{"activation": "swiglu", "init": "normal", "init_std_down": 0.0147, "beta1": 0.9, "grad_clip": 1.0}
Each number is 128 + 32 x the weight over its row's rms, rounded and kept within 0 to 255. Layers, rows and columns count from 0. The size above them is the row's rms in percent of the matrix's.

# layer 6 MLP down (transposed), 128x64, rms 0.147, rows 73-79, columns 0-63
size [ 99  86  99  98 103 106  96]
[[111 126 126 113 135 110 204 199 101 121 109 105 137 170 118 124 123  94  85 107 147  85 197 150 103  92 167  80 103 114 108 143 115 142 137 129  90 149 138 196 112 160 122 126 102 202  97 120  92 106 122 142 120 122 144 114 162 148 169 198 179 155 143  81]
 [150 127 203 143 158 117 165  83 131 130 148 120 123 115  78 123 127 170 117 120 158 121 101 127 161 142 111 167 171 138  69 110 111  79 140 152 141 146 196  23 171 144 140 145 160 125  74 167 130 110 130 112 115  99  66  98 165 148  90 141  87 134 140 131]
 [159 135 148 139  48 190 108 138 125 103 131 123 171 123 139  94 109 141 128 135 138 138 147 116 106  70 127 108 133 115 181 165 111 149 155 138  83 127 143 168 106 124 134 144 120 129 124  44 151  99 124  76 114 134 175 161 112 156  59 164  69  62 118  67]
 [115 141 158 102  91 112 127  92  72 174  99 156 111 129 148 130 118 124 140 112 108 118 195 166 145  87  79  52  77  87 159 117 167 144 134 115 157  69 157 106 143 148 134 148 139 150 102 141 141  97 109 192 166  74 139 163 114 124 183 107  60 147 123 153]
 [111  98  83  89 124  69  86 128 128 152 124  87 155 139  53  94 164 139  99 127 127  93 155 125  77  95 141 169 114 195 154 157 146 143 194 106 114 127 164 133 134 100 158 199  68 131 143 123 129 119 119 173 119 191 138 131 108 141  98 167 177 128 134 109]
 [129 129 101  85 138 115 162  95 100  82 155 194 176 143 178 116  56 154 178 139 107 131 136  92 134 148 127 131  83 166 130 106 110 129 151 110 143  87  86  89 150 158 120 128 120  73 128 179 101  63 150 122 152 103 142 123  90  66 182 108 177 113 105 142]
 [ 90 116 105 104  66 164 143 151  95 126 101 194 149  57  93 134 183 175  80 170  87 120 147 101 140  80 155 139 130 145 168 139 170 125  80 139 141 113 171 149 112 139  89 129 107 112 111 126 167 142 127 132 138 100 107 137  67  93 197 118 102 142 103  80]]
# layer 6 MLP gate, 128x64, rms 0.195, rows 74-80, columns 0-63
size [ 91 116 108  95  94 109 102]
[[153 137 134 133 142  61 176 138 115 110 156  95  59  67 187 139 174  94 131 119 155 167  87 111 137 114 170 157 103  91 134 190  85 145 150 135 116 125 119  58  95 158 149 131 125  92 217 147 142 127 148 118 151 112 182 121 113 157  93 131 129 142 135 120]
 [151  61 153 126 118 111 136 159 154 171 106 153 117 137 148 140 133 192 135  54  84 102 128 112  98 143 134 148 116  98 150 147  65 119 125  91 207 161  70  40 133 112 152  99 149 110 132 110 137 165 142 149 100 123 157 156 142 170 125 146 103 105 169  83]
 [107  99  59  98 138  71 110 121 178 150 154 163 144 111 174 166  74 111  61 123  87 137 115 158 124  77  59 132 122  90 126  69 121 122  76  96 167 139 161 109  51 129 130 151 134 127 120 137 127 132 149 155 115 142 158 146  99 150 182 126 149 140 116  88]
 [180 162 125 165 107 191 164 172 168 121 173 115 139 143 166  88 148 142 118 100 130 174  63 105 106 208 111 171  92 145 163 121 164 154 122 130 152 162 148 122 120 185 129  85 116 162 121 137 168 101  94 124  80 122 103 149 123  65 124 111 135 130  72 137]
 [185 128 147 204 125 125 191 161 137 156 162 136 110 174 130 131 111 143 125 135 124 176 134  96  59 165  98 175 102  89 157 170  99  88 114 122 119 112  91  94 133 171 169 108 114 152 147 138 122 139 132 138  87  70 162  92 103 142  84 103 195 141 111  86]
 [ 75  94 123 137 103 117 114 105 176 116 127 103 160 121 158 125 139 151 162 137  96  83 162  94 126  94  71 149  86 127 148  69 109 153 138  49  99 108 161 105 133 142  68 128 132 124  94 167 168 142 132 177  77 178 161 170 141  98 121 193 177 155 122 122]
 [120 145 127 124 116 157 153 207 154 132 139 139 156 178 105 159 119  47 138 142 165  62  37 124 128 161 127 140  95 175 159  68 137 175 137 141 145 102 144  95  69 112 139  98 115 141 151 116 178 143 154 137 113 162 130 170 108 130 155 157 143 166 101 136]]
# layer 6 MLP up, 128x64, rms 0.193, rows 74-80, columns 0-63
size [ 82 107 103  98 104  99 106]
[[ 89 169  88  85 114 151 149 140 112 105 132 116 173 105 165 132 112 174  67 105 119  69 134 115 135 172 153 166 112 104 139 145 196 129 162 106 148 155 113 119 129 161 118 197  90 172 165  73 150 125 170 121 121 176 133 170 174  99  99 104 162 106 124  71]
 [117 157  95 146  71  90 124 157 128  91 148  84 136  70 111 141 129 156 146 122 122 153 116  94 105 122 136 153 163 140 140  62 141 169  94 117 136 153 150 161 145 174  70  86 115 105 182  81  75 108 133 204 174 131  98 123 121 151 117 168 193 101 158 154]
 [177 115 114 126 183 148 182 168 145 129 155  87 114  76 114 130 126 101 146 100  84 103  99 119 139 141 141 166 109 175 150 122 116  98 123 185 128 140  92 121 130  72 158 184 159  83 158 114 109  51  87 107 152 132 163 104 144 125  96 128 149  42  90 143]
 [143 142 168  76 169 154 125 130 113 133  99 147 162 123 154 148  81 106 149 191 120 120 149 150 116 174 102 101 121  77 169 136  96 191  66 116 169 117 117 150 163  82 127 100 175  90 146 135 168  55 115 127 151  95 139 160 168 166 158 158 115 127 176  86]
 [148 113  87 109  98 105 157 125 119 126 125 111 210 134 150 127 115 155  91  36 105 141 117 193 196 136 138 126 106 128 134 154 135  92 176 136 130 143 132 120  78 113 177 140 111 125  81  84 136 140 124 145 132  86 176 110  63  79  92 128 135 179  94 103]
 [ 59 142 124 131 116 164 133 104 134 102 126 144 101 136 144 132 108 110 124 105 171 166  91  91 239 129 150 135 100 156  71 118  91 129 122  50 163 140  65 143 111 141 126 135 174 105 142 134 108  89  99  95 143 136 146 140 161 199  98 175 130 125 140 154]
 [ 85  65 130 170 140 138 140 133 125 141 179 110  98 120 163  96  81  63 147 229 170  88 128 111 164 152 118 136 123 119  90 104 112  98  78 107  78 127 130 153 138 137 139 134 146 128 121 152 181 176 107 162  48 131 157 169 149 156 128 131 105 126 104 117]]